{
  "norm": "layernorm",
  "init_std_qkv": 0.0364,
  "max_grad_norm": 2.0,
  "warmup_steps": 200,
  "decay_shape": "square"
}
Each number is 128 + 32 x the weight over the matrix's rms, rounded and kept within 0 to 255. Layers, rows and columns count from 0. Numbers have three digits each.

# layer 3 MLP down (transposed), 768x192, rms 0.0522, rows 554-660, columns 64-127
137043093158135143193133113108159160150072164131176141117138181150118161166099092133117090085130086179150143150159115119159090170052113127117169130098086200113132137087163176097132118139112114
078100122119125133080155138179155117143148142135171064133196071092104131096083110154122133108116114132150147102142101188088101109068141126120136114149105185133090098104082121165138122180157124
212112072122177173122142107176133127147072208167104113172090201082135154131091093166121108173171095149121071145115164110177153172132148128169119123076143145157165186148098174105081141134130142
109140187078141119111131103086131118198115145144107128144173103122186154108070157082157117109000147106148144163134092083125155157151088115118075093086078166131092178115144169100114100129138149
114126144087138106094130121167094125145088120168155158124112175151129101138143130158141121195065128130134112121187129149116138140104110136152062132087115091133075137111103100127140121123123140
151129090154110179119101154134185188169090147087145165129114150111173150143143159087131149142085077113179115185081164148115137151166155117108088085164105069105118110113144173083105141179106107
119081068102146163140137162148136130159161112098189128066103126156121092121153167144126089148189108123129143110166162124186186146133120114098109158083123167079099150122143166167104139099148144
117117105118093109119073195140146108149055096116167107111115157128090045153160104161135047096145165118140208169069119090079086121109173114167108099123143189115158138127115160106157170122183149
080112163138164116089089216125112072148139124081133094132097069130141134117094123147147088123155151060193125112141088150097134153133199077088065050152081169135127117164147132120129103105136152
148103055112138088162107150125127149132080106165178136142120136189173212149115147117095107141064149087173113110142134070128122186130140101060105155139102134120141107108140107134099156157080132
181081115164125138140158126067160129144087166171094122137138181150122178136077113163121101180100164097180144110079131112105164117146131125130156128102184108083076124089166128152144108101177135
140121127122159127112108152142079168146152114096158120122126143136152140115122140108158157161094145123146124150117142117090074139127143153173069166105135156122138121103167137086151190179131068
168187128140146150132084232123177103176093158112152149111113126161172200142139143110096152160133152130098159146120091183097116098112187080105116161164105121088119107147112123108155123107135162
186216094138159083146130150153084160151143124152124127127060109133112089184117192091156142135082132123115090081138167122073128099155121124134131137173171125084121122087125108100125161054129104
087163150130125173111185106130150115146118128116154092174115093139089124117173164124162156145132142139132174183073082086142108065176169130133113183119113148183125074137130148165047171144092160
188106129129169057101050104119155150085117158152115165134124128138103109125088074160139089097137107103050106177111082194167169104184073189115200119110072167115144135075105130114099157131110133
108126057124126111157130145195164141117170077163098116149095089148146098093143151132139046127151138145076144165147098171105115162116136155128115129126084136177139172153117103172099180131047090
123139119131083076156143109152090153165117115133102139069124121159184123115120145111071125145065078124140129120141117118139126123126120156171155141124199116120153131100082124175160140162112128
101154123123172112102156141149151105109187117113135111138169131190116086094091142119125165195119157146181124113168129164107102116112141082094078121162149126141134109159155089164120136105130147
122136133120107131128118022065152138103104118099108128105111094104148118148133088157153148120141093116134151140096166075134094135095089111138159173106091109164156101150162139127116127136083093
129156138193118142132102100111158134151096160117090107090158154121112098204088113148150063141146124129140153136170113151152078097136130136058163140093080143142141142140125119122087169153110117
085040123160145129124144119164173191124183137144111170131106112174108160122084083153128178167185115093154142174137128093150097084084152146143142151148144142180208083118150238163136129092145165
129169077121124077122152121137168104119072153134101111137116149135076117124110128096141157090153124145152140149139081140075112149104113141143104114095106186113060155069093209125180154174103158
115160092151107099070238108161164109130117151128124115128181135128125132091172133101151128092083094087165120111179067076120177117088106145107126194097106057073073171137123090111118157128178105
124124133120113127098073133103114099133098146144139118129154101120146116123146116115116138158132150130134100122100114085137135111121141117153129053109125100160101134120104137091094106108087120
047146122127111078131056017047145089165107163083118106138165064099146083151174134116075148091151140171128148187113132167148082109144104077124118146127108096161081157110136083130156126123096121
161100124152126154157138113152171148137099130127170143105130117150071154141132160173062117155060153113117063146151145089136136099148138051132112081130081133098126118137125160143153110107136187
174182103096185080134203107133055129143141087179076058033122168122040155168022170157129195157078177205125152129157181113113180146084144157153063136099148114076100183114124126142138100083088169
077093076158165167189155135224130132134181176104095142085140115161076137123156156091131126104095074089170180146189102104178089131110088154165117131144057124115157085182148160137102140122147111
139154151160060112091126116112123097152148151106094140137144157078128096143129103122120204139119113179112158207079102112164126121120138085158186169163130125117120138098127136110150129118136140
132145111181144147123133097114142159110098164090132097137093088167164118177134167176104115101127145141096071093116183122124117102125132095120162138151138169054157126146114146108147125133116181
155113119106157157129126101147140141085116142068158143192118123109122116160129139102147057129077149186115073178125148102106185136153171083117128140160053074121111153161116120129115097107164103
110183100132126133149217108115133093168069134102170076145122118201133111135106134011037139103130094172049132160089165000117099084114153138115112159200171130158070074176181116119140133122118068
114125053141109198119151078138128130118179190177170133150123158169123154193115121154170098162112136166121129131168213074083094156181093129076098146050144067108182143157129118169090110140206133
103100118146151169169128102169179142093127156100149129163119109136166140053116153117137095150184163157166087165139128122098136139118120086168148084181110153169149143100143132110139142164162138
104105110132094101166098085122085184072154134149070133122137155188197124132103150149104116144199120157109139090159097134115143155145112090133078146149174095144126108167105148119182134157194075
107123118147135086129158092087134120177061134151103118088182101129109188116162098108084111147110158149118115106083150102116111110105120099131161141115097123067059125114116178104139108144111115
125121120155199109095085096152091151070096155102137150145148092090148141160139116093143112144161178088116087157113086128142117116127133109182148111157123139122143118096117042131102067204093100
161141132114129130062113135158096102141117153189122114194148159146074121062146137064108092181162175170060095110086142122093141146146122111091201122137138137166149115106181039141176137182117211
131096101100129043124113162155147118111088151131089113149079153100173083152119083125160174145142117153102163083139188088200117129151133127161121154198144153069108169093101151125101108162084137
140132079076190132172153037166129125154118125188080098173081118161170075066140107105140142189124082122162171147139139123084129105109062192159113184096130095157107139088056112113158164113130149
121143147099119127070092093117059130136144118178147136156155167137189145107087169118120110109123085133122118120125135209114163092081124136109024119082110106116141115094115093166116152120168140
085163098134108139061116106140132141117161113128133146175127188161170130057093094081133117144170141130122075159165115156111154085118150162180109082164125078198130100128109122140124101168121068
115098161120120131169059126074158132104125142080154172140171148098162157087169108155163106134093132190093110117125195101143160134121086121175129123155172141158125161163105188167104082139128180
164094218078126103164092150045171173095143155075162133105110158105059145135141177099158208109086134087143226169163128092145086103093129080137128112124097120114106108115094119129147200130131191
162159112146115130158133109088130102140123107181131111154125147157119151179112169155158156156170119096144146171146114056105135104131133175103152143170125102151155161170113107127131161105132106
109091196143096103086145136167180107151105109083109109125115157124117106089171173141147122130132134155140147099125182213132120118118134159112122144145113173173114141151097098136163166164106113
150144144116145090106122169116086154132137065101128155162138077138121123132089143144150145135139143145167078059079177205139124139125168134147141106106164169099160193172126141135122124171121103
136083114143104132196149106083159115134121181114131112141107066175140110117120174136141126145143108114167137100127151109138151137128126154162130112154128096140166143123125157143191152145103087
185191125135143161166162098099155128197150167153125128159174152137135177165125109128122168151093089130090131110159132164140109139098107119161157165087144099122164160098143099149160043091082110
164125098114186144119121143088113083088111195158188131137093156120070201145175149120109125130113203135097073165083116127188059128145164091206076151163106155118128162125155150119081102091147176
055074104129114112165116188107118117087135126126080137155072140101124130104128064169180078086184092060124129141148104099133157159063109165089118167125132088131170106075168163098152130114084139
195134194090112139134079076096163059107106102088117113204110100110125089122090190120200154052154136117124152146113085090067149092141130069135110097255153161149118129115052208076143139144112078
128200098099170176197106129124147086081159132160146176097129143181101132125130180120172138131158149039127137077120086151143153072142154072102138122108101097156183140115105155095072168078106159
121114166087168106105115110106109142051140161157129098173174208129104079032149169120166131135173111142093115182145130135075093048104176212065098145100156175162129126080153218110110149100085127
150148151135066138145056124071129115158135125177118134095093114140127159168155105078126147075101169118154135143150143111111158131162096105151123116148125135166127126184078154168191156087161102
160173101139138143142176088137111130113131175096161115133142085152140082150076150064110156103068101083132153197141127129120125128159126105110165102134103168120123171191183136178166102132151094
126101079145130108139199066117131127114213105173116127120166115121145118181105117099171192042117079155130113129126178116138118107148099118180139098089190226093149153131117208108140124084135185
147125105113113154190159109094157116106069118167149158120097134169148117089144149106135094180148180183157122104144140095154089125134065158146139115139102133165113093174106112190149148171127117
133117141110077075079123112128103083102129138063105105163158084073102196182119140078102143102108132135145115136122176130070144061124071098154182111169116154236163139083176135108116161154167084
129061129132147193206140148154066163135089194096121082084090138192118127148081074108120157139055131129118142112126088067166153153079141125100185128125127150181119116081133098118146167127143050
110178208116175102077119114150086142111145110152084148161143127126144111145129128144158182100148079126192167115131125142139123148120081083153111113091092153181130113103106107176135110148156101
133129131147130107082065063070149080103104139103083088099182095175107020144183111184099089093125121125067128137125083101104134114136154109144176160164097106175110100110124110111079125147184107
221166125143120146127151138161106119140111162161104147107113171119174112173099126111126161131097113140144104106103114093074082101122091076112166132162159134148072126163115144127095127113127146
132172124121067071156094142161074154095121143089125112024161126106145089133156139082151080151094105133080136146094140098112082155136167151105119142102118115143128127120167137107046130141146109
114143124117124101129117129171192135126123146106147144108233183085188145112174128179082143202132148143106109063165122111116157166109185151089154122082166120129117124162144111154030155148148089
085113117092116062169146165095029140163054145094118102149140166107119162057138060139133115129111193110088085081114177132158165102127219133113201199138192137116092114127158104077139117186129136
140123148089118106129107139151095136170149140136127175138131094099101224126101149058154146040187134164156163161119138118173101167126140076167097102110101144165115120156159134146092145169141092
148170152161098114175072140126095142117111171106130142116068181166060099088188151067123093096172190111111191136118167089173168130087174097139148167155124112076200110163162192109139109158126100
186133136136090142130148084133131136070101168126133087163117127150151118128146109100154129123101145124120201127103145190115139106073052104124172161155140089149091154120092105105174141111100133
117121178099134075188130185170198140117156111090158178130140138154122082138157090038131154124063131109115134152094098201097131142130181148137106112086088118171115172083110118106127148125165123
123109141070117094103083062151124152136169140128119116125092070145105095128112103152121192081067142102173138134151118147113077100161120081136100162166117212084126147110156126151167130109103112
187101115109155170153131125194148135147105114124079148102138179127102137118141100126050173107091110128098090137115108074123120135113110181099122145098127159142102136072137185112118148109132155
104138113151098119158128105127167158118190106132146136139104117143144137115118087160103092203111094119147077098157105112082128135080104139141133159138101145127108124198095085139117128108102084
110149133110121173113098122109119174120188134121111118080028086091112180117129171176178136160165152145146138097161170181181113088102100156110175118165126134136189119165153128146109097120069068
116136129111128113152157129104091169169141138101119194083134133095070151085144145174174115150200130144117145145144170137153209096178191137157109082120127148117175126116139098150084166131115085
145142141157152178120110110063031171142152143140102163073158108147144162160138097142142137137110193101156085192141161085149119167191089131167102121148118166147081172094140168177120125161106117
169104124124105124082129129091140189084079166152087116130178146125118158070146128125163108214197126149137165144161165108175099160186167133150101139150151136124130123146148130089131114139116107
057181091082125171134138114135138150109159135187163088183105135158137121127099158108161110142144092093108131060144123175079100174120121126161138157146137172108183119141131117123151134149124087
133081119111123094158136145102148102100102111080181134086143172134071142127099123123107142159156130144069144094137128129230167113141092140083081083146133174134146102114105111114186138112088121
148146156056136139085078085137158136124114153169172159138116160120152122131123184160113108094099087119155106121126149137093119097165117176122148049136178161123150212128165109109123142059104099
112194156074154108182137160093123124194159131093162123166095075153137158106099126094096155112098073128155196113143121118147132139134138128121152101176196132133094133161211077084130153112162109
090111112142133134151133112109147092128105071130124118082125116117145108047152038129096127114137192112132131137127056120155088149153137128140165109141072126137125090107154107118153119136060119
161122107140113061105159161159134151113110122201166149116194101090071146141072086168110064122129115091099126102227141114113131186127129135059052079085116138151176122137173049143092112178066107
159127082130106108119160192105125102149120182153119082108160173066126154172073084134110185132169098140102150174108078135181113137136112163156118116084144136092169131075119121101107118085180122
091100125157126151141130150206121139187104171142155098102165132150115148139104111126131102198124105157135175138126208125145143141084098146136116106104074169024128126117131110103159082158059154
054167132100172155142137172164161111100172109123107113111053059111148086069138121158147130075103118107149132169040124115112153145179067110156103169150092116141151126100112086096149136075133133
072133147150098159136133086129106101065137129127135176070128070121123138172078133145094089065120117137094171128131122096104106100098102236137153200197063205154055173120232128109171164166183154
144137188189145174131118124064089096090091199119102169114115148163062120164176103076139117101074170139118202104073153108141127120134121052115163174117065151160095117166130133090162158145137189
138109149076147157122125173144090067151138121128146130117106096132136147134126111149135104128104158121137103194161077114061152162145134162164156164112152147131149153128083128084035095121189134
128125136119110129113141156118108133102105099055072117106090105168128127098078127053091188086052168106217127149123142123095109090120101118132151090102178191116151117126161138083178133141134122
179180078054120146179122200155116033133142129109110130098129130128081141146157151080122141126144137080109098139096137177085075137144107153139109175087107116086161140147138096105113093115133184
119086117182127089127158089134144131134155071100115183128086121126192081141168120142115118086073107139072138168085086115116189251127132140118091109111133066132135151089109163158161147097157128
051145163133115121147144100121163090151108176053113132109095120130109159126093148100140150108172115108169149103152162122133143103105138101108051115188150145122086121136178141141140110111107099
132101133166111109139131164016114098158195143235141132067119157147122125120109107146150111118078095094115103158139139121123089183134132113099137106118132115131165101082130132146132050134103122
120119107146075082122113110167164090155152105149129151130104194187149111119156136140188068107141129138166130113120151155142217086066158125129099135041130120084101156106141191084070120158125113
157137094172111148122110136138102157111133083148142149117083149098162122141075134160120117172156152122104143159166112136124168134137125196088115117126156178062068159117117144091135105071063136
127063086089098137165101147053074126121131139156164172070102133203118125189104092169109099162130091159124086132173167089136153082137055082107091137155099122121110106131142150196132054166112093
115088131111101128111086119130155138170178163125132080126116156141200096141097145122080161139035147121150138180169190121103188149085128096157120066112142167152129127100182096186160172139117116
092092098116156173094122126064109118128116090181179126081136138127112122061160128129146107089136104145056112156111094115155139147134120165150169102144107148167133193062096113083143103126132162
118164143090183089171159127146095126145159091069147119172119130137081096170111148147081217148138158160219164091112090155162120119100139071144124109157114047047187119107119125116158122094153101
146129122088092123184113077144150149115134052217150119139076114095083117108068169115112109096144136146198175182085085157108106116112076127117149150148157095135085096188115163131173125101150094
143205138162148157093123133142158099149139117130154095146164131072131158111158153136084135074170099138172084077115122091144097147113115138107108092124197126181113048117089132134098104193125100
117126146141152142164105143112181160179175154184139147127106126197136138121154157143116113166194107063150168086117115122155105139172146181138159127143199138115136083167128161176127171112127103
087144155131127051081119069121138099039102124168111144130161152088135113176079128138151182101113102173105169119106140132111109149105151071140112143139170169140076123164157101146131145116173156
147125097085097166074126145129131069105134111086167143124153122120113141100136076093131141110095131121121153140145152127071146057103191178105169113111089106097141119107176139098164090082142161
116149161148134079108171095121183141105110180183137087153117165141113142079117163140160169142147158205113139078143096124132145092153082145071145098147147149119160144098033204144159126181127186
# layer 3 MLP up, 768x192, rms 0.0521, rows 555-661, columns 64-127
069164129088169199080123116089072169129112112112129142084094080077124109112168136151124148110134143168109110163097096105095074123120138151120145136144151080165088080113070129185159140078123131
112104185139108140145165131086107150125159128091127164129115156171112154160137131181145147160096128193106115103136139158056141117079219061178121153120171123157155105114133085124146112165127159
173142120149073128113097141085152075111083077086120097123105134133162195136090128079119174125143163165084084137131114122103105220112124150087168154112166101130222110138078174113143162110097098
150116135147121138169123070195073142090190147118113132135118136094104171133186161124170175111128159105167132140110144122107101144176187106129132110108132195115162118158092086138118116108161150
130192135136106152136125155053173168182084141112166155152141127133162138131159199107132166097140115132142096141158163130068127158133061118126132168165139073138136110117103189136162090167171171
084138100139110167143066166150111046135110169116177103087134109129142124142158138141121144168123161179162126154179060145142052105143150187138106127144157091142132147072144121134146131096129107
090150142111145112144107118158118171115169114119145106153192131149138153127145128160156145131091152178120159138123075087151125160097127132135133166101193087125122184165055171093124111046115038
109077193089153074161086140128152096137133125080182117162111187149066098145145159112133105096198149123096122114155127136135132094139162149116136121169119166118166088071151134124142130181086132
163129112121114110174099125121125095168121151129182183113094156161125125108153158119156142097132132109114138129114152167133148127103096148149088089085123157169104091103121147137107117107140071
165125112008087134102121119108072124189199143106180129061214165125130050148107144065092049097155094142174131160119147156125100122073080078148071078184111140178145072121130184132145174143127157
094163168163147126120154119179190077114139094179098129135101092107127096138125102151146110136137097170109143138145123152177202093153079142059120064142115127162128130113102084146114124069079157
072111135103101106116138151083071100138138215117075085098126121124118105157109114168181156087086107136137142056120149195183147183153120147110083154155128123121115145115087118108083097131130155
061113122119151139093072142093089106125114147182112123163117164129165112193154176137132128138152158207106125062063116174102118148120069062125112194120148170093107198098136111109122126083124066
135188073146127156132129136105096084200152118121174078079142119136085130100236160094134164166144102137108114080131102127104112170116131091118114148116121161159132148130143136125158058085125124
096142165098112048163128145096165083094162149094133148115148118132132090123107158124122089135107130125147151122100134116089130114116083146139167180116102127100125176142129161101067030122152070
112154191146191113129105112114129132151095159162136069067163204086104117120132133136111115112142137101143136143070184143121159153092118109133085196151123144130114130094090106142123087096158122
124083121123173149128140170186145181147139108162103109163100117116080096174097100167089135096130130112125117117131161151178127145163143143088151149165096102116106140158186083127144113122121152
104103070192159166132158099132155147105145205088196154096140168098100152166163053113149185127100125184181079109115140127144145163151122135089132124162128131113147065193139056148140134156171093
092154153108107143111121108097182139117099163148099134137133094135155097127121137153175173107114137139161134160133121118134106087115119102143115104137099098138140159124078197095101107153129076
109129122064151119133130074131156128099177102132163129082158127107080127093120153162136105078154165138095180133149102134119090120129139103128064140174100128133127200170080084128111161153101128
172136134090118136157117189098071100161108112173136092147121148176148133154132171143169165117145046130085176082146127093096114112163074093132153129135081153167169080055096128059174156125128126
105047143071136081086144108057136134147145127062117092130086114146124183104156143161111157118121158136106122110169151128098099095106158130152136166107162112119143071151163044187142163114115150
113147140164107141167083118163091167181127121101115135106085137156146147165071115152117164154147113147131140072134151103077188091067129110114131047142181105127120103206161138125133116076118086
151111191127137156108132140113147053119128040109071139143137115109118098098102149136079104114152177177109068144138146120070125147111078189125104146155142129138149130163133133136143093118138153
154107140132147147118121183183157135118107102136189145137145107149120138166144223129130105141099095117169125131079100072118133098134132161111105139195134101051123116116160110109197122141105040
094135139151157075140177133095100168136148128127141113168091133105135167090118154168114126109138101136070179138113056093167075091156170158135221160110127119119173193134082109153146105158142114
087116127060113165162128161151085159116064120089174118118183197133103179178101212159130141141178101198144149105118153156125146185120091144102099161115116115149119144115062072100099158137148189
103164105092122118148118119084145070163131112134107121082115166139086127104110122123132053100158091130093089088113173155104116126098146098158144118132070166182138084149156123115127109115134124
097127089105117131142123143163074148125150131156180092182133178154135056113121085160142086078101080088147122121107175143098155091110142111113071122142093122091162143121161190161122111158148095
090122091166132086105181173124111183011085107149123048114105110117067106078123116160153100079121112110110170164114121101106109195074111155097161128135183107119151118134142121178139130161121168
111130137213184088137173078106167169080086133117163146133072090063073155099109101165114083149110094071155167122099115131172177167177137098125142142104121191157134094128160131134140094120138120
103172130120015206114128147110096169180134111047181115101156100136094125062130115074145166086125092142107058168164135160045067145112068085088104122099142105147091129111167161132191137106056159
162092117143109046155051133127137117138116118076081050075119111161150121107195133133139175130124171131059139132151109160101124145196206116112159129139142059112121117116062160127151189168154063
132120171121181171138104241121099137143172087126087093106147099144161131128155163124142101106105063127146120138116131162155133137096140134150124098201112116136151079117148090099121144180098131
126104114134146149130138106122117090225154087127142106158189111096107124136113192172171088114142081151148070140139095130099118141143116094125156071088157120146143153133140109090085139092117095
133127112146117133114115143138194113120127137151132157198130132104123099097131168079107154152105154136130150154155140123115150127091103174180135123145174069152160131173095163121171114100120102
090093122148159116152158166154169132152174137095093127121138192096137186168118183149065136156142107158133116116070124142122118102119156110195174124124130085129114145153132112092144159077139100
204131179067156119130166133158152127151097119114205132161176142137093160112091159136149077086111117157112127091110196108148138127109111077145128105172149129186074120108109098076139035138085141
083126154183092136164108126083216154135128150138127126171112117103120131136120130150073107143158184136152143120095146138096157115170101125168158104149053178132132126131068095151100086147142132
132116186194094141118142142164156131150142135076133138125117133151129116155170127103132089153159088095072125079087073078117131156138114128175106067191128153123177092103096158215121110127087127
097178131080078205072111114125143130160116160137139105060105160120092107141127132081085135160152141123143128125115169118139152094165086146131124155127117087131073170125151129125144075176068131
149135147153158127137198086086101186164152129088140132123149112145171115114109115127156130105123137150160034121176203049091125110154136073154109119062125122086172113132196140124178076139167155
094108147107153123081179147155139148136127020158103175133119093149147142163140153140146118122074098143082167125101123088113143126131171114121126138104144110139135112176135075101137100119073151
081179130156126140150112109100148072174181165108161100109209118084143058160079167077070147079138103103114174074093123137155143141114135109118146122093091202164114127140145146096100095102195161
061121152103176137089131146166111151119105127134113122090168083122094127129124085117073153143126185178092126112138128173154125151190159144097109193100138085103094073149084212107140107128095136
140095126151090171129080122073165128148137094113149088133110095182102126120157086131127094149103175163139140111119131145171127158097189143139140133124144093196153152127108130077150114121103144
070128082130103139081128174075126104176074112091151130082112153124099122091102161149117122096119118136163061138130122122112154183114108111140157094124191082101082165083131151173147131109179132
119161171115171137108135148108147145153152138157122112107115112078096088176155162105154135081084140113133164202111131159146158144139087178112152188067087104141114063096139139164156131120109142
112104142138153156091088148165137143135151113121162129095118134085179110143087190212183095109093125167152118127111128115093125178140118126128131106181163132115159112107110060183121109076141131
050098152184188062178160073117152112144135114110146131101128113125083137110160135180150193098115119113105152102132138075126167141108127211113138156112086124149136161125079086155137112123120095
070157097130067109118162075197144139103148099123112136080142143132082160158077165115120084150130187132069140116139133112109143135128115114177096143159093160127114094101116130163148123115161131
171108060195108136111066089134149086093108143091074105183149166113187154119148138135076108167131152099143088085091137189137090096098128176091147097131108146081085144174114119083082098106118181
119195117130179132156111186068121104161147139113150079142119098117121094146071126147094140110107169107121143133113135074109179117143162057170127132185077167136095125116156075108169151100131165
116144196111151124132113141093099135146116155097108146197097112160171142130124180085198065130151144130075131145114164173141113059058154174128159173081127132188181152100060145104128087124094149
130076104144175131156189120141106159142100136112093126123184176135144117124097184105165120139083061134147198131064097168154116128136152131035178151068079149126148141065180103060111094155124134
129066163140127125171102124152119086155177143135146060172154153118119101094124144179140154154148135172109115114203164151130096122160151082122187164158159099142146124126186110116068140175101099
109106168122110188142170121134099124115076077059093108108153170134178124093063160132139047178132144134126194123157090161088130125098110111042150145177187193126070064156133080088158127119123161
066064141074140178141146136154126093161161157064100128066115128141099122101106110090110169122115135106121110139152196177103131148131121101084092096164111109142139106114126080110110166098088114
132154075172118096112068118052154167191182087068171142124135120107121202088187117178158045063157094144118083098127136078124133135142066127172052128138113131087177144156133090143173175084119096
132153118144087174106116142120122149048181136109133085143128137089167089178147183122125176135127166170147172214084110167054094089137142126119055159147128111106093143111221159134159081124135170
124139079116134107124160076146145119145131142123142122053138089131092100141117163160115089106114096066167120135102114184137164164188118102168158164113113120146077086118174082096084110079141147
078189141140104177203091175186117127146136093137161133118163085099122077131103142097129105064138088123103134140175115145125126086051133093158112062184131105225090067192107141088126165119072206
141162150147079110148095165176137104112058115123159119158139164145115105104067139148111196098121160096093162138113116129137114093121109125146106131142157130104120122164100148171132171107143145
113090121145132163119142116170137108165084171174159117138094105138137099094142205169120092165132110131092133103083109065139144101115149169136154147172157115089097168112184147113189055166142093
137164157100112067144077134078115178072086104253080153163105103123105104070142154143115139041105140069135149146091082084104124106110172121043159112138180122115151122131143155186250148132173108
129154126078092134146125146166042133133030152085089142124118103157109134078141101169170159123091111123114108129125121170076151147137103092109179123147149126129148150082114149138117091137138125
137135108177120109150173110190133128148177159104149119098090130164159131059117101108111127126088054185118106107090164175128120133117150094109118132121161171075089164154162182164093125177169134
139180133129100150173120083113117109200114105113095181067130143137147141069138105099136118169110191084080155098068086130078153124153148144133167163138112091124169109155129108106135125094116111
149072148145118117111103106137118103083084121128164120126070088117107120112120096142166123142195141164191100125150119084213147177139169114101183148125104069107148104183095142150162096129156054
119127131065077135184125103152113151176175140132143102133074115140127102103122186134108129110161136160125121122138136104161146078122104153128136087084129112193124101144105120131184106142106090
124105172127162155114134151080116145132095104136076099116105089186110120149094086191127136111141094149142107128121111120098161163135210145112150137061129133104140040132157145157129089095083102
078137098161122067118133191115074133107164101151147145172125110121127108111176139152137146100142196137170115146159139180141169107135148171160152113173065123146121170131150092144097133100142110
116107106142150132117130109139130192160179174131208094127124126070140154127170134120130160090104175170156184106123125079149169079098173131144112143099142156146126188139165100158060130043117164
099130160142184111155169112172128163167127078132127157123076105165161131145164120127134136040111095123163134127085138135119128093202182089148167088061108145152137175098154161134123130124157200
166085113113122137106137127145168095137112107083099135162111109118150130102105176166068145161198088168140165154092123126121174115164132142111108149149171171177160102150136147120118112157129161
117149139153134104109122140093068136127152156077162097141156099120089129111148159080103146124144139066157153094108166142067090137142176108172179135172118063078146065097118131133121164137151106
131158130127111095114096055127087166105134122070122190105191137131181128090126146102126132120110138100082140149131079132145073099095156108110115137172128132147092100158114147161117183197126104
077115093109136114154173118126138138178114106108142105152186157122154153129213127079141138114164089127198108114071097111127103142128107125104091099144158114116083087170179119088177134090136136
036131155164082180094126115088173120196192129071136198160151135143084209073141166163110140161138100106121119112110174160070162093137130089101139141108127121168109095117092138129122180150144098
125116143138133105108137177142138111125184187130157128106074095131200147101106107118168132102086081132119071112048139111102132090089102090137098125070130128122189106151109098046114180096150069
096154113096097098168121129187111131115139168070103136116099144132074158035139112127160113080106136149143182127168138195102217162130133168136121129139164085157139180176113153100110132120182139
126145144141103156115134143126142132178141111169124128067172162193112138140132152124140146056134116195133070185165107117116117143133156103117143130132138180163070094157121179139151071111102180
162126110115079108126159162139107168158068077143100093183112157201100135093136157130099109098072126096122073168162075148136136178100132125105101120149114116093133124162134143104088136121120147
105113122170156138168145184160061204080116076096095122105088102126100116100188150120141115132163152158157149153167130100075163096098064186124154093126083137158127099168153105148127145103106142
155142106132104076171120124064061108165177126131149108141059137146113152069177198148103142130130126105072151179147164146098127210155126072115157070110183127130061160083095118105184136132174173
113096098158165175126112070189132164158123153141177085098204096218125102187143152146149158152124134181089109087177138060129095178179160129062102140165128135149118118115155119127155150149137128
070134061127161156211147133087151042128166106177119167066088126152128147060185133141098207082166161134087085075189176070177155120177092143141119166144150101143129142138125080083115168155144134
178036161115113165152141096143107107136128108132092110086112131118125073112171133119194108112110134148137136156191178125131122076127060162109156133147108114156117134078102138148083157101096096
154118112185134097145092050148123163151133134127087143089155186113077090118094181063082114150140148139119127120110139152148154102159082113132111163165139146175139105110135126163144147118103103
062079128074112169187190154146161171144091149099114105108142122120111138018066161148087122121162125135106158093120098205122121097143108118122090123131133092165119109136157153186091126154123201
095048105104102107168091088099127130160206133101135108123129093172138130054128177134134112130110143128119177161191136125122104139212155163098189111095157101140142140130123100058188114122126126
132124167158137099133140145156135085160162065084095152127129147099130172116096171079164156126126072042175117132104093112131128124109174138096110136176098129127141130159117129145100095122150172
144117109153146057101125131138102087130117116096128069130055124128088095109139243160148095125100107131126124174100115068157122137105106097103147135173068130130171115142136087124107127118168112
161159134199168159098166098136119102147161098154148152118141058199130082122126151106174106103139098140110061171139106142092140129083147116127122141103141023119127103155142144127123135093078165
148097103111112152167147116173120068093141121112165142124116123146194111111143133157095112079138171156142160104145084123140114058095135151057134163076156133152102143102048181155114154046111115
138160117184162108169120097150119161151150113087105069085138119109088109109161096098134113170078088104138139200090137111116154168123152109138151124114106151151164089198125096122127090118080092
133124077127110135185132155117177109137169131157133171101085074175153077135207067184092074126097098147194111158119116102132118078120075133120132109151180125053108151137100139140120076115180077
062121111138129116145144157162099130108152099097105085125140156220100107169094139117137103147138161110153189155139176162138063161179183114098149154126120134106161183100121113158128141065179097
138170145162137100138148130151054118103116146101101129205173169103183131132108086112114190112120128144122189139162147129110151136127105099180136131155160090085092111156155147152054146109132136
197176089115111064180150120111097203168102131127119166118210143088130162121157159156101114102132059108129168177111086109077150147095148171130150149118107177122107118090151109138167102140106076
175115116132137151123129109125119167107098092140072119158117168139113103079134112069153117161118122109089092127123117151128150108151139139124106149107137153119104151102059121197118101098114132
071177088088175142116148046161100056106160112072171193100101105118180089199136164162121115179136162095138127097105153143147196105108154207140163132110069182128119144094076130181144140079114110
126106088160065080103199108058137061148163085137109109147163115132093124180172126137134132116154136171116141162107137116091148170170103099053083081107143147122128145113152098078146046144141098
164147152135098044126128136193178232187078119083128121145133085171131162149120150082077131107096150088150094127143118158101112186175128167161081086185146133161220101159089147089180105149125115
087154126057145097136165085147136152106112100119108180052094104202185147124118153148086109120193129138154126097172114083159138132146179114054159149103124079115090130095124100171117108172133087
116121129105122117155182130148142199165172083134114200117102141198130143130148162180142050152127105086149095124059135103097084135165125162125152125167080136119121108140178162113164162169099107
145130163156165113120112102171152138139116151111162125114126114104091105096142115057110140178066149074152119167165060106137128133128163153142135138143128152097172136142213105162131118134136103